Each number is 500 + 40 x the weight over its row's rms, rounded and kept within 0 to 999. Layers, rows and columns count from 0. Numbers have three digits each. The size before them is the row's rms in percent of the matrix's.

# layer 5 MLP down (transposed), 704x256, rms 0.111, rows 630-666, columns 128-255
102:478498520458511519458548473520472419524447503573504493537544544509400504514450514452516466471466563374458495530550540511456510501479497499500504493542414507519476572519476506531533555470495467525498475466543487533497484523538446496523402545564515490468522522440524420473461442474479492553497519471440448533544505514503562463514469505532428506439507425496501515465511466507538501484503
100:472465597526493553517459429541473533497486506476461521486511453482466506539472521509454505461477486567443487514524501529432451519471499515512435499525520538410518438522476513543536575456491519482455597522529471558564471442542461587523496488509423509566468497562586532498487574445511534520537421460469584492539476511483435513514493481528480487524539488517546525416554439461500486457499
099:506444521492442410489555438503509518467462422499507514521468543494495523459541541488510495387523486484467527515470523538544485495470494422497554470534396512550443509526460446458473481458586444488575552516444521448491433462472503441455516508446512526410468479566487519492508554595500516482486513506582477476486494560472585471528478548596490383529499401521440460492432534433467518442481
099:422504491422469467456516508540526542489484516483492507466478446456541525482417487433380462531525496492496446465511449421499505527555554536437487521543510564490414466499505473472439495503507574501502533523494482418468533513470424442470476452510435522529531461473479536531509512457536527477527474465476575443540539548495479440517531529569495445522450490472526496518511540465497499478462
099:545523435405486592549515542532421512517533579448482522478516525549540526538515446520464492464507486435474479505435559505519502496513507520551500509407504511440487458443547519522461470522508532549500462478549491546480541416459469481452494432493437556532552486529464529506554534492560481487528507468537507421532540539450547500494430536434447447443519495555486523520489502459530465503543
095:469494474480452562519581476480445484504510458499513516503499509510477535504525534476490458428536406576473460536547544495424559547444502477427503504470547540499480465577492461517566467455553484533481497547452471524473473489464484507473472534514540481501495464432515426507513555547546515572550515469535470477545535475491488507565541581510553533503455527566515538431521452423466532487531
099:525465488434511595579594477519441500483493528506505553457515566523608560469517506468501517511522513549537533519556442522486517461479486524412522476477497480495541478525493461483521550407582496550537513471420508490545529491480442518491448526487503507492509402488470462464447509562462453536512482486437540393486526410558518469426476445464436515507519544499481525571491544482521514503553
114:473532527477489503583475499515536474540440594497576567501465435458504559406550535534518525520517547517450552479514516469535466434490466510523448511448445481542515501429513518503513483453534474480545455475512526510568495521478473521493520517485487462498437453472470545484553473504444547465505452499463354456556542517542531521477473494528519482531451491486557463582494581464550455499480
106:557530538523517520502520540479602487478495550515510456532517492481500506539493455505488513517464529523488462451494511456566436481531468481438493541482504441556454498568531474475495451509542491477496482539479448510418509484511488457553523480547411501435551528476608496515493508526481498458552474484478545514472467515475527460510472535535543498482502473644494444618540589497493472517604
097:479396493481507517567481488489497437508581527423506440507419444495460462531531530451492463483494465472529501453483523437489446537462513465504490531523511484539525495521458551541506462502475548425532499547502484561512467519510476546531529406575528494472473436500503505473421418511490467458457484523516527535418488532561430546500478468455499472461541514506516513436544484475424474464489
101:482514517509475561457498522559474530469468505571442458533506538509474485541440534495498522498475525442506512555482539517481517511495447503455508515550496417550517513535506439519534484523463402479500491504456593510491573520520493553485479590571522496580546452435501492546479497595481404555531517506526544443460546431552423530491452468540554532542475446525448554446481488514543533516485
100:509505455480444439573451488529509498522452509447515509504516514523572462547509513456478541476496464559551438485536454489473481536443596474490515446492529515477521511572550401549528475523543458435545529486514528475490487505472494490470422423507514509438491420455455425471512557475474431483534492513603581502507440511547496537575491497499521532417557541565492453466411516498459497510396
100:593413530444494522565470397544516508470621566484516493539513457533492537449467472445486558520433515441502504454485527503525558508476539505492472538518592523441525475476478462462433518560515519471435525495502576528449567552551412421490501524488474472478507539575479504551541569489429531442548467555513460556469513477445444526491530516513544503511464538461521516466529487553516460510442
099:500495551450525492503525511499532496529449623526519484470515462510554557509480473537497503489545507479550509435427512490489435509535437515521474500559557564452548488503453482490533457533495459555521596475499479441533517494485541458526542487555473497571409510460438556486540565464504452495590430531583466485479490469528541465547554497560559486521469464502507570535469481554542474541465
097:464434590482425434482505488532505497514512543549409552573519456444498537476546485451500530427427479541472488552511544506509518530489516498520482485547456468519533482529482511514493526478445503516581395478525458535456518530470527513500462535505521524546559499488479532534460545513559525520507493499472476470498524484522562458533490527549531493412428502489489560475476470540559517447534
097:451492435510519476501542491454523461568477499430465533507474502534508506517546493464487425509537505454517486462529523457506510540581499496478457559569496484532506488532492527485456501482515476468572364493468468497506484485418473472530482491474470499477507485493537511539479494466472510529539435550517554474473546551517496515380481491446512517493507507494472522555513572481564542494502
102:472473528503431470500517425559555506530535573517483502580507475511489556549456528495550574536429469533543506525556528450525546418497494498499561535545468441622449533537534535444525516421492497471572503506521528500570512581445497449399475491481503548532553512470555479484560492529482475530456493540444536540505505602569506475549541490479458429503425492494548533515454505507495497462502
102:510479512398475465530455542502486509522510478457429498510436520509457511506552427558547546454504463554478541439491467525483457483521533547438562529594508487496471518519473448526466450457494471541515506496537439474472467541589451548447570512430517438526490516598500511486586459522512558442477496405479468468524512568545440491536530450557553473553521540469548481449511500503552525550491
103:512539447505489524497517439529433484476483489518615486527411489447447482527516547470479502522437483454478452555575474418488491534481525471492541446472513496499477514423516586451499535534561555480450459435559490543535504461551531564496513564557497525567457521480528471503443466503526488507505499417537514522482555513491506457465496485492521503579521481525478483439480488531433529459487
097:534502444477470551512478477507430482484507500529561548528406454558534412487497498501530504496479485473472580544532478515491453577484562466461544514448473432436564511519518506479548524551478494454530514502493434471421473531481516527559561545542466511452479532439497510445422573553452495509542549564513559558591496470448532473527489511552497498352517453439424405525544454547459490474534
105:486533535551474425489506524511515497500510516522520434508555626574444456529522481480562449550510467563579492509518535500447517505473522603507532573456477557543580430480520499549463471530452495441458508478484517501489560494541485538613535486513518494565536516473535503474498482472478431495535432466411531533481501514487507492545524446523506495475498466500469498494558528436521461521435
101:485542577506566494493452480438495491564495539551459447486452513504407517523479500531491503513480497516489486418490532478525462540495533513423481546483527438515464451487508510458525485533520478480538465477385488507498483478453466462539461501585511483481497543495546444486502522537518509517392551414547494505472487498546533492537495423549480561443505519551514529501503483504532529554484
102:498473512482438514447470459539468479445504537477539476408483518495494454513544557528494510533465472577509470555534540492470543437536455529537474503459550574440506548458543591482450465567521475458477437555470516499496489576532486448504483561530538524503488418423441465457536487497490540488508449494510512487477541433468577526540509491430535492485504549534522630532474522453463464434529
102:463504530506494464479472538466537485547500497509496481461528493569514466513437559530501509484513477418485509459508461559593453519509525510520553444537483538554448506573508523551521486592576467493564489433421547497442491455507481487506426493509500469516546509549520496546470466506490493405448508539486537520511587537495500490552467501540569514496485494457471398544548509502482529485526
107:490467501478492600529537501549509459509525523534557468593516529549475456486486471468511567517493461455449480496520506497498520490443403519527478531432460427433481495475526530490511518480518487528427481460553455449555547508505494466525513462431413425389556492515481542525462450530498493502464489541474521501528485534539542567472467514502461442435485407519534550488571463501466435552481
096:491488536539499460515515477481504465494448466547491452496544561491470580462433553554486458502485523585555529491464481463534473461524472472545513565473501497546484521518528485501455482469511475565457546454535474490487529469463556475450467530566507545552404509553517486468469486466520565520520486447423466454447500523473522461572529486540500544506579492531444492444510483525465485507525
094:515487470463538515486490499525478458523544444480462498518560493506573550515494547508495467427479503522451522434428584517538492473525486540502491475465408498481549493521585468509461469449511502589535592512497462495481528423473483522446473515561519519508558545463441541521514460522498467536481488509467404496549478494503504551471476539489500445487534465513561425485501452454452488501512
103:467465421597531480438488547519492460483502541443539533574537509454532499481576466542479470538572460461483500531541540428552480469504479520503555533519474516441520482483480512406548452467451500528500465495446504503538501452536438498523510530620509461475441517505533513539482505482508515563511438474509375443520484567515586500519504499520545487516505455482503570457510509547484478455471
106:502484593473513522426478468510452528507513419500443539552443412524471492548537483498506504550481545424467522540479427513510520520565543497420424426522490547492526503473585490546552525431505447422482517430544510505512461477445457535453501571472481560530443525530468508476553519488443542538555465585486539539490514556490606558479509445429525517525489443417443523544489486489546453492557
096:498522430435494516499495512523544501480470550458518512470566499483490446511479506455534499569545544505492504580483551543496559485500496467498447470437421521489521498598536554468479527511468387495560477418512394527488545511533568540475499513539461509448510481518552504487509496498448565488522486491478525498540546558535491448479561533519541489501492513471475509482592524517495555483434
103:454450556457513497506433454550534500478489458552542458488516460450473553490554553523488436496487539464504555504456573472440570484482550530514513501472440501480532472464519519530493481490551444455464441479545500595523518520543536486488493538461500532508584518489457493473503490498559418485578430555516429523462505548512480419500477471511494577480536468484454589563548582405522482524441
099:513455485484459518480484498557482506504502514519516538500479450507538492467508484496617505480577446489525483487490523448551462465437539470525563409452478451458438511498519485470515525525492443500434463542444467548598538474537441503520443570432506628453443491518425462497501512518497540498490435509419553493524594436495489490427626521452527480482550508449542508504497488476493514486494
095:509536463515429505562502449588439445553530564510464468512549482500447499474509461529527459430468436427575435438473506543552460491507505491509500495546515529563496502559458458535473532548487517514464587461534515524457465481486477510544494571548459472402532496481496490534483546502510458456462450463467543540539518464553417411469514479405464594487528489469529451523468510512542540606448
103:473545440465474491535477515527520501490502574482480546442590478523417492499484467426482555498534482403537447473449456518466527486482484492551579500516493473512518426482550443440464510468569498474546428518475611498588486513479566453540515418522498488470571525492505493435483519496450496428516517446467427508486526498556490508538580517540458543510443483535486544508557475500463493434519
091:516554559450490484518445477426476553498490447516453565490441481523484523478510523481561482493489477547574507522468513511548458434479502526555433489482428503484528491477558494448458484470566527477568505464514559476465498536521417527491532505522460421520492523514454479534526493473414527513503461520508465451532542452478488444417482505468503429482467521454420518446443529498522578434507
103:423537535437558488485519548498493545491435486524423518495584445526500551524469465566532542550465455504568508518525504492460522498451550501537447472530478431498488542480478556546508541470391424469528436490561473438467470491511525541501535501448491479541477488505437516498527561469521482496480498443466512470518509557541434575492507513556440493558536519465502565481430466532445470473435
102:483453507463500581497551539512563484478536554470509519447536504537513524475530553440522513533514520572484465500446440480549478429464474483459508493488453476404440505498482562475481512495481456490485540481493500519499526557554561502468465506589518474511514493490482484497474447480540518528529543525474392484465477540535540446462490499493478472487504501538486520562518468503553572473423
# layer 5 MLP gate, 704x256, rms 0.202, rows 631-666, columns 128-255
096:525591470483373428499468371503483496506430513492478528532501489524549477551482520519504450557441513492516472567489526523484524453517470524475476487469533455476514550494470476480513512496393531542499569532530509525512471546430444531555517519516492511517489451522536501570536525462516486558465538488472532501489492486520414553575554485518600410580493597558529481477468509543517495553496
100:487515528486511472448418430442515410550541478515457477487526564533415495524489514495521462536463519545492496520424534485546431522523555516479424483488527527548534517555554517489536476448496545468533492519515479519482507576522525509416438471497493523467433470541477527523459485509468542491542398498488524509551550557473470489555524469512529524516535493485484457471447497444481444570468
102:495541462477558462470550509463502542516531530523473515461506523463486491480539600554549494522450501515489473473530577583545537436488480537433506442543491530490463520450482437491428470466540497549487490486501484384529451457508545511439450469493516423512509484476502471533411524446482469525524489422489498470480488534389497519488508528497553488506529515430477560481465464453514494519497
099:520480481434472495487572472513397454528536495522502510505498553440472456539462461464539542509515470556526507467479494548545525548497512525559591490486468488438501540471489503494509495468521498528499469467451530505513500455528502468456502450520467438479510506472457528564541548441497556508480442555556535480549483471562546517532535455567422445561451558554491512463540542540501541487484
104:502523463499533583485525437518446527466466499477577493506468510558470429469471474532559507531499563490562509397521525472494487494440502524535493429485427512476478508564404426494569443473515462530577477566510448460553469485595495534438439515512465438501459423505546468465553564440466478527449516499507515551555482539467468526533546458515485504524488488449519518399534519545511482515494
096:551503533501540557516483533487517468546497464420482523495391495496455502438503514502500464472544518470454536481490480477526439486522542440516448472498512527500481559586527541488490465463488531522498471453533537554562524503487502375444495499462478491539466515513546537559608523512510478452518562554479578545514569473509504566509421600465493526596506378427468444491532445507526562515465
125:461449552445524505546506535495545486486524549496565524507555514539525563501507572529521537424463534487476552494470534468453499495508567526513480472475447554495498470558502545443515481500534557525478517447529517447559518538513505500495515461522532504540408510411487451495468495481521503458498484431442461371450567514515498488454502508515534509478472422485447482491496585494462462486492
107:464506497501510492496512494488498536475514420576523495480632544478514535522505506469540504457505481576500593533486488459507463450546576531541528515525545486484480513523473563443467507490560521615555600478511506515559501531413482534507543574482455523504556517510475559502496480483516515502482494475478502575456519582525441546488479462450493522513399461479490518453591444512452504458545
097:497490470495501486516508573533498510514547516564444537464498474553445481561476512558485557490500455485469449522526481511484500462453476519524487469511560466503505493477496433452473490491513459442537489562410551543475507460534459473574498430511501531568574498458453463434455498511493537506466556484456448540468423530529535509509511451459478516478470485561506480503511464462505470546479
097:510541464502424502490517513406500521434466508467521582470466543512444446465463533560484475510526529541449480500454513529466517520499498572527546450501473512498555450492577540487521526470532542465475536480499516420521472404481577535492474388484560435417544493464419476488514457505426589500542476593506495566519496455510498503471537499589507516482497502497556519567464543440431484494593
105:448447585554510503539487513469572469473522546460547479460552514457461575520517526461482457584553467428427492537483536409517508554507534538465519460439489492471576522543491559507466423398481503495496574501502463501445518465535533475532492515522490437502467548545448465498460513490499448488555447511442453547411493530507475491491566480440480584437537535559485506503510495426455512528480
096:547601478520460521525503474501417501585460479510495489433564488446541424508479548548489450508494550506511524555557479503563501539507561493436466545465520452536499514508512577513503542554523548542435558527448518506507541478544516452501559494479431497513513465557523470524466543456570531480488471466462495545477492463594456433477455549497550455496430513541505468530525507466440505451518
098:538438552409467501573487481469479535530473573537540530566528444480465464523552409503491450529516537506528502490584499485519410484507525468517475480517466488480477494568407572449468413491476488473567393525452477446567521471441461469518533516532474520531491486467500604504484463469456526501520593537529443570536525510520520481522497458527455512540459473506476516479503462478492493485544
097:457521469477525473516414404465491456544462582565540451533466540522459486444526463511493467497505464456492530395442498617465477509522482469502482545477451459475557515534467464492491509492575518478403463481518443545574532536591494509512487496508483484606557511430457522553522502492504486521518508488461457492475557449479541464558438496489499554496573472493487497444518480524605406514537
095:510547522580535481473517526480445529498473526507468513537514522433557593585518497545571524502487525448404484497495467480496423547577471498443550453489428529484589499486552453391543498502475541494515532567507440551532501448545514470594521503542517503515475518488425476514444531499434447478498480447516505548442507535516520464496457511472515496538491488545511465429578621528528469452517
104:470539575489439503477531491446481495494475440444502507530496558488514485459458475533478532520574545415403499505545531571495494523534509475464466540602460498402453479508450373493486545514488535516539479507507474507499498467444565502429541513451426491507463463485508512469473511482582526563529532484467478552456559495498484477532496514531450522459550484563488529469453488499555480514454
102:470479488592479467562525498566501501549549470457513442570551478467493579472562536481511456406626474526459444565490479504496460478425505512486577509543583482510505547457456559504531516441475477495514529510466473480577556533537512531536541546432521486509465541420462466542450536500539395539573491449454538524473526453537525537508436562548496552486514438462507412524579508525463491508496
100:500448533491571478600526413507453602587517509477547519464549458497483445574541509512462464477441511424523499501419437462524455473475475482540486541506547531492566525483501490503455477561439438467584599531494466568468561522547500494493428523453477552474522459457445425475403538532543464502465503461521460482535487480468545512509525564466560539545533529498514496538430572469552530420582
105:484406467484440540506478456467466527487494531496462502515513453546559445524433552502515535471524509511591505477510465560521485461545521440507427514508513424505524532506479525478468534506547486502493473506495550473491556440452468476505581519501493486521484487455468505466415422508508521513468400547565529464580593457512483536388520553574460507505486522405469489466470546504493572514462
105:549529469514552505529615486409467533519501512563458511420520500547497520494481465456523442491451429441512509497456562457549477571486552567542478562499433580512489435516525553513532494460502424482511519532479529485504513468472519520494528534520463564432562484464461503513493457524488552483559517521500482479450506482498471508533588497470532529545515487469492528450534486588455537586485
098:517513507457400475514625463512483462455512483545415519486550513505484500490489515411561543508513494466525470507468561544474503522475458517536428475420553497512507460494562504547486504474490451505474496499542472470528512471470452566412456570442584485459534485549453556460518541443562489607448523452467513555508521446452529520559508566588526530504484510463525575547497499563525510575520
098:523586588515459539531477524526536414443480515526549459530515527496455522449447511552468466538475509528456477489473501449468496562546525490527476553498498499407496511447579439435438484478543428516466544503482467476558499469548550486392472520444435514464495519550578524444512493488525504518466421513507507537495480471533508426598445564467513516497502529499504524502534558533450489475490
102:529560525484450599555516468470518557569531526503522525574467440481523511499421531499511475559515475550395539482501481466529441476497497538502445410503522530473507484458519490468561499552491520468577483507547506524483447464548477551535536469470526492452445536531454546560466422452453416433481448475452491512522480477544538557539458451476522439534497468436493581485527501539469470485448
098:527382526485507486460484583519470433510458484563449501504469520467544457483477528510517488476482543568476537512418500399554515562520401511534479461542453491489443455538526462513488472533509453534475527470514520520505516483534512434535436473537517490469440489550496500521494485456535511497577494588425484393511501443463458534466521486557464488512558507426504463513485547522487490563489
098:550473487444585549409468459524491492594428557536527485581474476545436460511493513537541476565481454500532468526542506460521494486509453510493526494488571528518488440505534455497574503520570479504507465552560562465517444485560528467544432508475564434476487497454472460509511452482504467533482558494467436462503553477443447499511486482563470499485551449540496454529503472530492548522501
098:459552472495556501470453433481484538491476518426538555473457536505479429512441424465490510486419532487496526440488451509517459502537478492538490544509528465561435510570500465527477465477457435516537466517468463489509538500511471549427505528478545551541536474535465552522463559442542516405543493537427557494412506441454467489556523458542535508481532464512489532447516533509495532518495
099:502526521455550581490495487436409505496529562483489469469497482531479454495483565461480453457429526478534455510514537583519468476567525494554539486550531488491504540500567515515478428545466511542475493498522516522450439525446528579480446515463439529496585483487482541546614453464486492480592538486541507502519470468486563489434497494417434516558419516540493507458458499474496479497483
104:496462455531496485468448573515435507486522574539552441543546423491474534515464527512486526512437476551423494509545446460474402414443474496476453545523499480483567505439475499462532544457474410488481510594462532522484448440485505563492461445560490497498469494480494498505509507553485508547512564430438501496557526509460546545488425450477500547497529541506516532499497482477508527466524
096:554484493533520462529525508528489515515434425508467590468503488492540497536482536563457461485579476514556538504511454490495528480532398567449533489463474474583515502477459497482505518540492516488531538575518482471443535437493537555462469477581418445526522484531503493570495548396506566537498533423534463536461510525520560435503495436404501495509509527599462501462465551515559498479479
107:485414408544566486458469556490518460452472492555528474533528457486487505360505432497528478508560494535509534565470497472473510523500443564496421548489460535464492459466527477482515445476569540470482478460432473499482532578518434510491540564542526428539562527453485495461546477456503486514530539552460513500490521517506514558450588508492456462476525408511465522569548532554450554433414
094:460544530511498523475508547466556483522442505545529453470449488516442483499474518483533533487595455520622474500473456476475498509541528543474535454482536469452445542474485499504528541423424495465528461513537445528608487479521495470578463483553500476514530450496477535471511573473492475492506514496529437530540576528518489543537536502532551580603522476508491466545449542487472499558456
099:531498509510553491537450548502503450475456406535494495572472508514516476430518513582455534457475527591536541546500440485457474447465525544470467498446497472456538508463481462509457511437419530479462542538565550497544506513505445446446507503539455566501454518563456492443490533528490478503546518528491566469495521484550477509513506545521533555566483625439460543486541526440541506526399
099:586527492544538501565490471469468473547477461563574518419494539501504501501551534416499448502502485506473534496531515537515530527586456536514489498449532440508510480462431473417503541556509422459501517596484527517517461526436513531510520433528527420487530487471479519513475479430545447514560474429544471478518491471510534503504493484460492537520537503482518394453475497538472533536544
097:479538537438459521423521543540471516477528531500459422546524540477472532404458550545449503539466435625492505504526522574465485520543486452518527492535609501502561532511519488500525473501435457522474456421508524527508580552464520455504468500421478469546604473492517368484462392468463482505468544439555490535556483459524547448518543500577516476419517470540514435536489489493438510541530
101:495483477441534491484435480466494504474423457474515468468512608493443484509509429541541537523529421599556507516535457510514558527512577495451503537507486533463468531505507559558475518584486536495422516508451544488466478476484502481463523477534453515541602484523517476496450546497542493506573522437397550472456472470505453481490485554501474534558471531533549467535420437509487516572470
100:496558458593514483529421540482543497407469546588500507510531516571556464557481513514470508471469447498549496482442490421513499510555455488468464513494504542468489472527459503499499504480502535453499463576552458537523570521491515461551541464536482435468424463503582520470511494477501414478507468468473521537473509543585568452491605511493454531556439501505493522510522553434532456479483
# layer 5 MLP up, 704x256, rms 0.208, rows 631-666, columns 128-255
097:413515507483511480446513585521574475517495533496494421495448546503480583473456532517532515409476539525541483539472431493505537478547448507517510512472538478531545470523528522482512475506535496456473498520456521469519491448548518417445543452549518517437565477503520514508496543532509539425478528527510553495568515492485537502577448517486501586488492456483561464516547541560557502510445
101:523505481476460526598435507463548487527534485516521465442509491475516441543512525464466529535492458477545480550491542545446478476519479505491579471485470553576475466548472449505501582507500490463465473514511548532573612478459503392498485467448510479472497496516523431406514476486532543401484558488546508506474480564594526513516518533477528512522465478580466494592480424484428485521465
101:505575518562524541503437470519476456452501478488471526498522560459547494560522472509506453507536508505442527560504546529530501505471513402544421545489495494498548560557432490565495500498464571467522491573518504495504479549469429437517530535525525566453563495595527495522518460516510535460479538502482493465568508525471508574440506513554528457449430459486430502440511500454463498574509
093:522551584557517515546444489488442463500536494461481440539463506495497418580493513477482491524524501500503459461472463467493481529511534553489499517456513491504447546497494527519542461567487485470497508484531473528494528484535399533390431517480430536489536453515470584477555499464541529489490465481503357446525484529424455527553492471493482484522497531548506566474527510456545500461514
102:537483430524527383506408508533531426518524480506536518452503505514525483521442483475472516498444449524569461519448490500511532452531490522529490452501502488491529568530488532560537466492465538475596477511452524478539509524476467475431575453490466493579532543555481466442499489446536444451494476542554537550538421462482513566498487564538520487555542588496491500499537518510533409476508
097:537480534511584510479571555511479554534490420449509530478428468582453450526478556510512518471501504497610530499434461534436513451538419547443493514525487552494475537526480511515489476550467569561572488541507504481536551458448437499467525490498540552482454540502495484544453493549547532502439562570500568485487500510501471485491469533447432441538509552422474504532499482537545512465438
123:495453484463557504527473505515466552416488454533600479545516541507486431538520557485519596555411462517528473500517503442487528379468505495465492476534449462480489505508543533467509501467602516443452583565536504481497496475502477517556489455521431546449484461463449481471459492574514538516438512404586481540486467510464484518448499527499497460458553437476535500508402548566522460452494
105:488490546468578484584483452493453521526505476489556498551498451527491495530535518443524493540487442496522447542519500499557515575564517475555564514491498549479514433506396445506484510571512451436495491503506521516491453495476513520455542440542552440533561492497524488544507474586434501510554482497534462514494581552576450513466487507448550548536531456487581515511433509506508466496520
095:543546505480529515427497512559597477520574496448440472561397535492499555436515478450488517499513533492543516498513497512540560439538586536465547505482438487580533540485514539512561478445500479491490524538490497446539510522479511443477546534556494534438442528489556540592438526491419502501520466522474464518483539461486518378578423449549525562429496457452495496481489504478549448464448
096:517428405518411488499509464466479452515521477524541460545499597486452569548529550496510518500546425511502521416405488504466514474473532476545479514430495529516472463490500481530500498528510464451459539488520494471459574429530507504483487422489484496522490523475473513488466503493412472472460544587553518568412607503463469542506475572512476540457498455530484476505448509452508497464511
099:515442486493455486441572510507585437529494483540494479528490489420467449448444511470582539463516433482525505528601466472526561569501406499453484498574439469470478526492487476500489547555515499481516487554509512486454532478466466466500452443420548505561435442494495570515468477520442489503469530485549542535465556565477497518457484500484465528486490423536480443494458455556513544464468
095:459467491409436450589471425518506465462591518437472491527487473532485501573478582469492496534458535506499510544467527459499499523558536455525531544521597474491522506504489499455551485435443546498515526536401519483490523520500556547504570479447466497499490623496507457479502473558541529429519544483513458509511494489574553554473451499506538531507523539445507480524520448513446528524577
098:529496450501511460463518513563576495426522552457441545504421458469484486514471596484566456462570487578445414486437516500488516491507503525439485492478465487545478528500568498501533459485573565550427485482465518521505476455512512487498514441545431498410486478484505467502460481492481446447499557433522529462456478501532522561468455508489494560447514572524504500452540466481552502538483
099:484554530456518579485519569558509540476513557480470551545504493416404498411480454463448501566519471548570498546559508423405545499525445518462556481463512473527518503467495529483487430512492477558479508491468505463543561531444482431504552510529413387497491548576484490523534508554439487531507503471530542473485470427573515415545466512482493476509471556544520464469535517480469490478507
089:531510448516501453483558487478468521494429509427500604537534453517526557580490477473442469498498488439535460627472456462466485539504500482526426546535454473507484469496511572478475526534431514461543404613456517575475533485551483487480578422536516519504447503505469502571489455478422509532527441428524529492449532514609576409449493498547468545512494549523474464521539466508518478508500
100:545460490444481482527497460540458478458506521515472475481471437491503418564520458496501478507505445507389512480560462502476487424483513534526595476510449434497442544464485611549513503417527445527500463552476505473474478499519519529500443529559394426438445545499535532557511436484544429492469520470518521473513481491556503470481479517532562433466454514549428414486526506506491515501495
104:453559477457503500529429482486507525542497467440494452593443564438492494514516486543513490482520569407489576455576543456460463575508536546478495556484479477509528443571476564452482491496579493518502499518499523580489493518567531504479479556561534521504488524452549511488506502483446446462559466489454523527516541527495497503554509509556566521627566500572450507573485514551502442450528
101:477525468536500535452482573482420568476549517542497553519503534455525474501528456497487508517524525446507581516532502488498553459497545502545518479481528497550553516463477474486522529519528554393503458492439464462522545464518502508493521491445477506552490504478510419483484562491425445528595456528550490472541477528533494482496532533474421496514493472517513532477500494477469454560459
102:478564465451491489509528431485508448464485560449473509463476571488477530533517439502553496495497541459494435490505594451536485473493528487521500572459550533482537535402555409494485468531524494444490474465566546512517472451512486448527492526540592544557481455535495473441483436462475516513490484539490530518515527494574494563518523556460485538511547518466466544560572505443574436561566
104:543503533566456464520521428485498455519476509503556447532484550469391484543522511458468505520490507526524507410496547504464429442485460524510536549559447458512492456533518529470508499480479471518502545540477463497452492543530487593432502518426480486498480460501529498472494476511499494510497437614476536510458487561520466490509504470507456421538535450467520493513522510531465485506506
096:501531506451526449482459470539540608576480472513522527426528565485457552505478454466547513456526491482471544547531452563462487523520419461447544502552526484485510512460464512469556466527544518535504527525564466525501541473534509445557549543466517591502536556485530509546425499544525536537474582546484604475471520471552463425565479489499551509518540510494472457516465485489536470456549
099:530553526499463508499485550477488526571483586514484512511501524519519450438552488534500408552475513440466543508516474543544538519518480454560502534508521491463487509488457442449498480518587476537495483511485506516478498522498514521488460527505445576500464500468479522438539540500518495513453509507489509542448514474486501492550411491436496483438473504459484601514511491519500511610494
100:540481513573464545480465484529509522503504474473540470457375532445546542466473478502466523509516501476461562489397577449480493438478450500589494476475582568510485472559520523454526505467473476479567522514521515504450593494526514468566406491418531609518523518497526527500510418468483542449484512470485438472572542456478563516561521501503520419511417466473442493493497530485520557493444
104:535494501538426549493498511500487441495463532535419522507459515559434518496509462445538507599534503478491487494510510498499539503503434484468490500492506569555442455515510513460501516467571514498529564502523540492493527532557518474478517493488384495476547548510540551569488409497461484485450521530460566504509472422524513521547466468546498432506448473513439517439511503528497483484427
094:535535452449471459461433410488508478447469494589540443469511483540505538514509502476492497487431478472560443496584496481519495472524420545495473516453528475492531480506424554432502557430553545452464513522500483445529490441529523446528490523516517555469453457499540450424548413448433478531480525592508592537503540434515525514489516441509536497485527452449547503452456522543398509534509
098:501536453506528433474468507578523444558508553522553504505485457531495476515521524497417480501485512520483522549549473529468483536524536524476504499513494530486500516483402520492442451502501541422505552521466529517492531448394545390412532491460466470504532377466486541613502551491427451553507495480529571430547512505532539514548552495506478469443523573564487553526526459477481483468481
100:500552488437468492409439498418517519466564531482478453497502460491517540490525524465508454536566462500502487516564521562493467525447480574493514472484470501468413536560461537516517496550482482494436508544555509497551480539453444455525536480459507533548508414452617519511426501447528491499465508555517550512440491497481521453484498521490495494454488471526446512531457523505491523461540
101:554513575461474536585494472458502554515517429453545469605466454496408505488515483443481481532553426406514526579525514519579500513478541525485508477536568492487520466478509547545480421542423546500511492399511543473492458482411486505545482515473527546544518492521441403512491451497506519501530487540488517559470537435476471534534536487487456526499469475539518534545506527468469483560477
094:481477551470520455538504492494499524520507540558511500408541476518579424462532444476529451560535497457515549541547461537536491394512477467572407501525478492554524499465534481464537442478535418465507491524490502475509534415503489462446460490497541470488508476521453607462457553451492504455443524543477459477568428515533509437479571482520553467597562543521517515478488528491548474463528
109:433546516497533521505477498521475410459518478521533510497466583459465505460579490507506479494502578514516431495535476523451523503536519582468560493519478486458499510452591452557501492481512582489517515491493422539537502464526447511524540484457481453500469442490504495491532488524516464537460486542535531539508528469522546533496464484490530528463465533485504559542527586488580602490471
095:553501494520433498543522548538550530526444492483485555529560541495531478500516500471472485477486536472466536451490486499532565481508457447503577528529522542539479512496509472509452472509452496507583551491461464468551478515503520502550563465525515507464562487468456564507438422450529542545499459486615538514537485511510540462537572483522472438463457573453418512459495500533475502458553
094:508523450482547475544466525508490576447529496445539550488488502544514417425554497545474462511460471572497495473530573519404445519479495408505498533554481490456587453525494552470520477495540471531445472482565487488518496471468541466538482470488535499497525506480481436514502538492517537478447525471449474523500628550476507439505492465539500543503515396547483617499436461474555487479473
103:482478374447582541550563489517473519442496490547537529481476470539492531518551517537509565560499450519525577562442551473434439463473486548492519497530517523553494534429510429472545581428490552539603505513479459461454477518514496499515506524491487568512524476448484529510452527495541531528465520479540495526472460466540533459474462573547560447487485458464452428489417525442532528430476
086:512469503506518523552548459495609532494582529509559473468568518557481362469491513514471539522571460481552436396497503490470505552523541499443482530523487506520495477514501391420536514473535494464487432530493474545480492474475504458508509502559491489503534520530495514583458429434524460572518473526441490477495564502483497563492545481448503501515466568513510499515404570520452493525497
102:509481457568554504473481488487547508464501480485549445552532551470525488499539546478507468423499513500541455459490492497459529475452511556458500560514565541477399528493461528493479507485551527559534556455464499460523500435504521510440572489544465505561515473467451505463492467477474487416504485474498482462516389488478479442479535489514484514591521463396413543510469492535538513524587
096:429513451490450435505433484493500524537458443432437461531532472505543493508495530496534525465480546463559503506415498516482518452474542574519516488496519493487543540479484521482584498551495481462530468495558502523532554464494402530484593463488483488517477463521481544495438483504554569512491444523552489448525472494577506462474489584484522498465556440520546471482489532443542452444510